python train.py --head_dim=64 --activation="tanh_gelu" --norm_place="pre" --init="normal" --init_std_down=0.0034 --beta1=0.95 --beta2=0.99 --lr_head=0.0204 --decay_fraction=0.7 --batch_tokens=[32768, 65536, 98304] --train_tokens=218600000
Each number is 500 + 25 x the weight over its row's rms, rounded and kept within 0 to 999. Layers, rows and columns count from 0. Numbers have three digits each. The size before them is the row's rms in percent of the matrix's.

# layer 22 attention output, 128x128, rms 0.229, rows 0-99, columns 0-63
097:522527514505492520457497527521493507457478504495469489488545502523468490494520481519483502520475506488537515468514502500501478517543511503516485486494491511476508515462520494495522478491496533
086:466480490525485522504505488493478504497522495475503492510545511481523472482510505538507491469490477520487482449486504518508480531529503471511518504497482500527474517492491470503505514515534471
111:502505492504488527506492501518474485521543503498472521491474506509493475476473499495472473455480497522484517503514539489480486509539509569484500489466511461517511488491535485483508475513493510
089:525523483471514489520508477490544514509489488495512461463523491487483521503513511475485496467476530452487494548495507494503522510500533514523492527498479510497498492476512464515503491535497492
096:515472507474455504514494487507523500493474522502516477477489520504498552513513493510512487473506476489500482506494493538519496468498495500516518518465467487467529488500486503513507494502485522
091:481511463481515509507501480513507457536498480503457491527486528486524511478490506473505511491484534478514524500477511488508526511468515468531527504496514515482503506478503471554496496504433532
092:523491504490504513474514484525527522529514508541516529488503476504489535494533489483504460505510530496504514503513518492458474495501511503521482510522456505525520517525461490505511520493481491
104:522472530491495446530468469493543508481470499506493495536488491500498507509468524495485495517532493515515525501499521532498526506493487480491467491482485500499487497541513465490475511462498461
081:513494539529502493520502470482482453491508488540512488507511498505501498491516516459531507497518496465533499494490506486494534553504499485496484540546539478487490482483501472498502465490518527
100:492506488500499505511502507454495475538471507463528484510509465498582511486471505524546493476526506477498523481517488521518508490515514509507478510483465506490506461495492495510517478498520511
087:499519517510512465476504499542548496470526488486493532539522491455488513532516513448504519513460476480505542517465478519500504497540491523482477487481504512474510492500485517500501520507499535
103:499513491520475494491495531513449498515499499511534512538504487482514481477526521501509497486478488514476491486491509505485526489486462489477482514501508531514494485529501485502521467514513502
104:484522519506501496527531463513466525482505494518487501487523517480493478522549500483441480484519476485536510480467477511522497468498485473498506503507524458491484486518503504487480508501504476
095:482519522491472492493547517491461478509512509457499462478502486521483512463507508473475523526508491514512506491471477458490475508463502507496460472486524534511517526503502478495524519502479499
091:454495530466512460510481508495471530509485466534521466522526514527483458501491537490505500480477547493486499512536521506490511504507524494511510489467495484539461459478496523497478510493488483
106:497482537518516496507482512474487469533474499519482534475491519483529492506485535521511500485500495513510444487506506463495503483502500537502500491527553526496478543514488498524474507474492494
096:482508485505515482502523553487522497493527476495471457519472462502487524503506531533458518509518536469518503482511505505507494484526503530469475502501515476537472482510505494461525523483482462
095:532457490509485499525511494520513505512497487475473512539475473469502485496475511505498507513538511471492519554523508487516523488508511513486476499500513536462481532485485498492522503532530486
109:494484504516467507493498504504504504508522511458492519474485453505537516545516526482477496519474510504504531545493501485473486503489472503501500498511532468485474502526527456497482467504506499
106:506496525480513543521507515474508503535489525505457520502500516522496505538492517502479514490493469492465499512483464508508510480518492508484504492498501498461478524545495501523518510501486543
063:503483517516506482511496509519465500475518489482549510475486526529500490461466500477511507488489486499547478507467485520472501476507509501509518520493491511499486471481505498493509489501500528
078:481538466510530475493538529504499493467470493474500500496487446506473491448500522470534491490509517506513449516503466512514510497498485523466521491500482499547512522495526509503487504451528501
094:483485483487483509470497510514492531494487559532485492487478516516494468490493510502490496507532514496481516507493517466526498515536506498512510455472484533477519522521536498531510506516498487
123:492469503501523496530541511480472511483495476551491521491487478511511461531503506493505498478455516506531505505475511472520489535505504505532513527524503512513508484499467481506511526511489535
110:461496537490499509516463500484508496460478493533472516467504483533505490453469500512504518466523504481486495535519498491504531467465509444509538515508480495488477465504533504500494533534523510
104:555510475478476500506479499474489489485498528536553527509544504494516500498502485469522493493501528495503481497529508511510504576507508516503487509472464489508532515524491523512506519495519510
107:513510455548504507470497479484500468521517492532500514479446510536493506494530510482492515494510513480480495468488502524489491481474456457485507495468508474505468515486491534481515501487553485
091:498513482508510526472475498497510511538503492481526498512497471545490508485502504535520520510499538485516469487541483443514497517470489522478514494499512477518517492472529481483468464491503486
096:508529494471500524485462481522503510526519471503502489481510460511483501509508501484472536510523473524536500499518475528468510516497498501484508510502547507485518467508505524479512465524498487
108:500495493515507434489502500502476500503496518489484457515510498522515462506536499494530485510471537525527463515536507527515527456479482484487504507474493501501506508510523507505489500539500524
091:502505530547504524522481526496530533489475507479510484500504499480528516501532499473514542492518500497446491509501488545491473468515496472514528505496533517482470513492466509537456506522496495
096:518506513531521460478518501533481468502502495497504528525511518481521490490515477545501503534522516491489543486513495491475504494472490517477523503481522497484495510473442483481519527470490478
089:511515521498475531521497454493491523502505485518527516512509490501523469512502495490543567497492503508488521504487486472481513457505542490485476490535477512497501533536524508498529488505483490
082:531465495474470541521525475504519505470478494504480477518500473510489495504478514490525484489483477517488475553497506496477517479514491505514501483467485498486497519455456515523491525520469476
109:499544469503507466466505497477492494520500487472518546532487512491537518481492491495496479564518497484506488492481466494478488511497474495506470524501512503491477508460522501520493494498487516
089:506512534472507475464467494512505518459499517502495535515472517500492510480491476520505489484513526506475507477475492517497499446501506481518530501476465499461461497481526528494536497534475491
092:519476518480500489506496471522495473486509526500522489557504534496521507492499503519521480517490480481509500556523482515490484473493518465441503491483536477525486503534528502495500535521448488
108:505473510496489477527507527470515502515504540517510488488494508468506498495500484483479506512474486500475490486503509514486515454552517468504484473515470471501487491516487512519547519503497522
106:481528537511490503514515524514516499502535540519504535479523482488478496490494506504494457506478499449462483494490512518500509510481503482520492510449504503498509504485532546490486488520514505
091:502483498497498523444513528506536487505469489497496493545518515491497510528486490528490516490520440506486508524458523510478537501481474516504534532465467509475519513497456512482506506512469478
089:510519471461469508526478482504503476516492519512486496498483518533463493494480505447515484478500481533453523471472474506450481527487538491464513504474532488533488515472521518477457517475499534
105:464510504497476498483499521476462513488495485517516472499466532465482477522510507483488473500521550469499511490500494482499493496491523474480527498546526521484482510486482530515493445491456498
098:510474478506495472513510488479512504512508485487517500469444500510492471494487478526494523505480503463494485523528499472497476523526489472520523489505480504512516503537476495475470474488514500
092:477477478500501503534476506501487463490445488521495509519505480449500514528501457496486473500483523507507522452543491507523511501463503549519502508473525541467491494509515520482500493490501483
108:487452496508500463460536483490463539506460485489514523538475539507499570498526523471479496491514473518441471522504514493501515504510505497521513503515491512503508503521498515469525499513507490
113:517511466496489470512540530458523502543478491497492530485506469539518495532500513519532507512533495492509508496488472491537489533483533475536504506523506475524525508477527484482493493482517492
065:475515482516506511504494490511519482470484513522465474503484550512485511490503468492490505492499477487482481557547506500500518516527491505487462524532498485507513492514504480469475496494509549
098:508533486495472482474519540485482501522497498512491500505535536518509545519516510531461533493492506502518493505489507479487511529482517513504523483501507531519528518522486494505507478541534505
101:507528513486494466520522510486493513542542494475499467508474513532483520478514480464471501500476518477531512525526477520539494470476494489491493532464517514513489498517515507502484505482523518
095:494461516490462490513486457526476493520491535472530501529470525533433471484488481495493494490479512522478513523494475521494498518531498516488539509471491510506532520554509532481528486501506493
094:482462512504495497495505495513496521507489514510486502516476470478543517499469495515462520495490473490515477505520514540509447507516503534486472505520505500529482505505524535476499512510472523
082:465488482501460483500536511473501523514502509529499475518503506530520527493492491524484481529492494498475479471466506495501507506520491522523547497527530514513551493466521473476491523534530490
081:475497492523496494481485510519501495508498468466508455471515510477505475481481500528498466484521501495463481503446479499478499518468510473522501502498468477498491491481478495532505496492463514
096:499530523521490508495467526507475467529496489491514464498489508486470501485497523494501516516525450506512511480541500497467484487470447470524491501482500497500521481480466517499517507509483524
101:502495518490501504499486533514498498473532467496508505505499465540489518498485507483535492494523488510526482522516493508504463472535481571494512515481511483479502507484529481522493523472476499
094:514523499477491490490484486504477521494501474509512468493464536468545500504514474561478506537497524509493541536471546512485468503523516465518503510515496544525506527500535500514453519455523493
116:488473466477555535518462509496479506500504493457508496507515489542445524479488519503530494507505536494497474500486554500499484496474502504473506526498506513503477495517501488478490483525528497
113:503512475484494494486505448513503497463481477480503468490475489484510499479530503505457517528490489504498484478491498535504506494543515515507463501448481510479498503457487505517545506495515479
095:540504485487475531525510515509556480485497509495489504515469485475521510492551524499479506537449492467522513522476485504526445491518482486483516475508501486499463484508483486467496500476482494
098:489492476504480501485475476527557480486530449478475492471496507471502484520519492487478513530488520531522490483483474484521537538492499489491519488523456492487524493516502542510495516526520469
103:535480520528485489499492513547471484489478493500483520506520515503499507520483502509485502536554535504500502469482500506472515522488512475493500439497481507484502474539526504493525504510488497
093:501507522483481502481555494497484487476488498478519483465478527544457525508540510495487496491494512490489481515512474497520529498482485493475493497518531482530517493483518524499479499524507524
109:469514499507483502497504504511500501483555505460486471502518509459527507490526485495502495496494509485485507487516503465499512508533520519515509506489458475509479489521500458476499542520505506
087:506482514481495506506507526477506512496460479505490475473499477457510487505531516469522501508490501492504541466497479506527504497533495537524545482507530483561467524493487482488454527533512506
110:525450511503525531458510504459480494508529509513485538522504474459461509506528496527487506505506522529476509510513496478510508519517523508530492498484487499498536500513466512529490481480497539
086:451512505494489509507484522521470519449539500525491510470475461560498478534478538494511476482505461484480503507512511464543478513494502504488483489482510520502499518486518494518516511491497469
101:509504519496472531512537514487535510485464528475468499504511530507501509486478498489458508495518515533474550494526488514500504478519530476526515501450494520461549543512467511494490504515497495
103:485511528518480491540495450457498513513522473487492500515479476511561465485521487506483527500516498492487514490486515511477541475513475523503463493500506505530529489460512506478499487490500482
095:491486468513493528502512524540504512532505504508527475470482470513508476495513493521500486479488474530471505467496533507513533488507532505496529509515472495504499539540549502530539470503494504
101:506488531531463508489506525470472530551543500474517478507516496492501515491505466507527506483477492504518513495456543499510494480542491465475488495507506516494497500494509503465493493474500491
113:476523522488519503466506467511486500508468522477512498483477464504488509530506474528493511507500501504531518506516489504476533517502534464501506471494492490479457519473477473475490528519535513
101:531496455509499464495530492516477505483495505488457519486522505474490503485507512504469503528491492513483536495501510501481503504511487472520487531513488487523465453518519532526488509540485493
095:507480487482506527507509483528500539480479536502544507517496539505525521495495470503525515503499516518472506506495522465474503507503472513465501497477526465491497500521488476542495480486541507
099:479509517480502577467525506509512511501474504471515484501509538531481457489481523496523515525477516469499487514499516495506488488471511519525519499498477496500493481489473504494509522493516462
094:501499506475469452531485490505499491482512473473528496466482526468476511500498487473506515488511490530508457514511526514486477492465526450522509489515486471522477494481488507499485513521492509
114:523516518485504509504460513486431478500494518513517471508516520519487480490505515492472504539531480502540489506492522524485479505506520532508503479498532542527541517536508504491515494489505476
094:536486506482488517457489515513502540494511498545516498472533477494520466517492512471474487505527501517519491498498509452493487530491539524518501498531457482484484520483471489493474491496494476
096:506475500502510473524505499489530518516516509495481513548485518478464543516474510513523490494496502499523468501482486454514501537504454499501526464472497503507488515467474478518504488470494508
096:500492512508489502510523453489498529438501510490486473450519499505557490505466486537512501520454478487504503519523507526493489510474477481467446479485510489501516530485506455518500503519504487
095:516500510507532457502486504478497521471492491515566507507483489472477487491483487521492493496456500489535483490515497464473486495483479491480513481491538481508527516513469501521517494487491484
111:456491510542503487498480495525512468518472482518467520512504498490514504519515484481482491459518514491484490511480520493517486481472488490526450513511492489511519498515458499516461528474515472
096:460478509506501484475494477494474512476489519477559528521497468534481520543492515484491472507510505480471534492537485521513499475506481469503512487493505518475494501508526478486519531498472519
091:504548494482518535485479517511518431474471510480492488491522504525518481496460478482476493543491472505510500509484506486487525501510496484508529481492504518508506488483538527499520503498464507
081:472523505513516483490479498488518509536499508496501508445486505462522497533503514483543522480477511516509487542528528493525500500478484546501507494489497504494488504517492510491512481539469487
098:466520510529480470523526471494545487513555500488521509494464472506505509479503493501531451497497487506449505474516534476499484504496511511488497480549497508510504503490478482546497466502515510
105:478500525523494494476545492491484503494491481536489471498516478457462534492477523494490503508521495476532511494517466493487494499513513504507478473499475510526526522479555478533484478519513488
091:506480506470521505475480445494494500512499546503513514498525483473526496538490489520469504473492484529528487473460507498508525483479505500496522484529526485490481476496480516475484509514494520
109:505476493499524488517516540486493488503523510499496508502467492503481502516557496479498490499506508525513515509522493501523502526529514559494495503504514490497459538489510499463499476511508494
092:518503492472494521476475466489507487474514474492472482500560496535476520515499500511512530504527467493471508490483519504481500526503493462531461516473511496470532458511482488504526521489483485
110:491498479519503505473480469513497505512514529535533499507500491503542524499472535485494569509487493528485524461523510471512478518503476514502502545518470485502487524502517482514500492484523501
117:501500494508515510512481497484509473540495502497471505526500524499509491484503530462496503509481500496546461461497506489515443477521501449494516490534515489508505467506511480516519480493489537
108:495511512492533502496512480497496487456506472510485486488536521475517495530491485532510509513509501506454473501488499503511505466473503502492523558507501486499529529478439481510517508483511547
094:514515481542543517516490507538474514513480523495489487498484519504477519479516479496525509475498521517493512504518528517537521505462494508525482492533490515504472500513481509469503491525487512
094:494500481486500506500505511503483516512523493461481490483495457506489508520506502525481514491520496515499522473496515521523498491509528526492546482524515482511539507492538526501497497521466506
096:538501530528522491500513501509512470494475495508516487485513525505519493516520521555499505523503528511503515481499513534492505538513510450486510473505508517480497521505491496480468523511503495
101:490541531466488551505554519503527490508483494501513536504475500462507473519503481499503496528504474514485493466474510516491510516508498500540478489522503494519479508491535528519528483521531516
109:487491473518537493538483501492493553466522509496475492536526502494504483524510474495511476533531507523524486495508476508517486528510443503538515482496493494514508494499501522514485496512527498
098:497456513499478468491515504511539475495502507478494521504497502480485528507497478495514520472481514485528500516492498481505464508471488458502460491478516549510499489518501511520489464499512525
108:534518499510461483489462454483506521486504517507479536516518500494470504533535527491490512509497507454507463493503496517522475468483511512482491473537475508547473490472497469522537479500505491
100:490477498501464525475521492499501496498493518498510515485494524502472488511459484537506499513517521477512506505488530524495511494501477520504495530511516484494497498520501548483501513510470504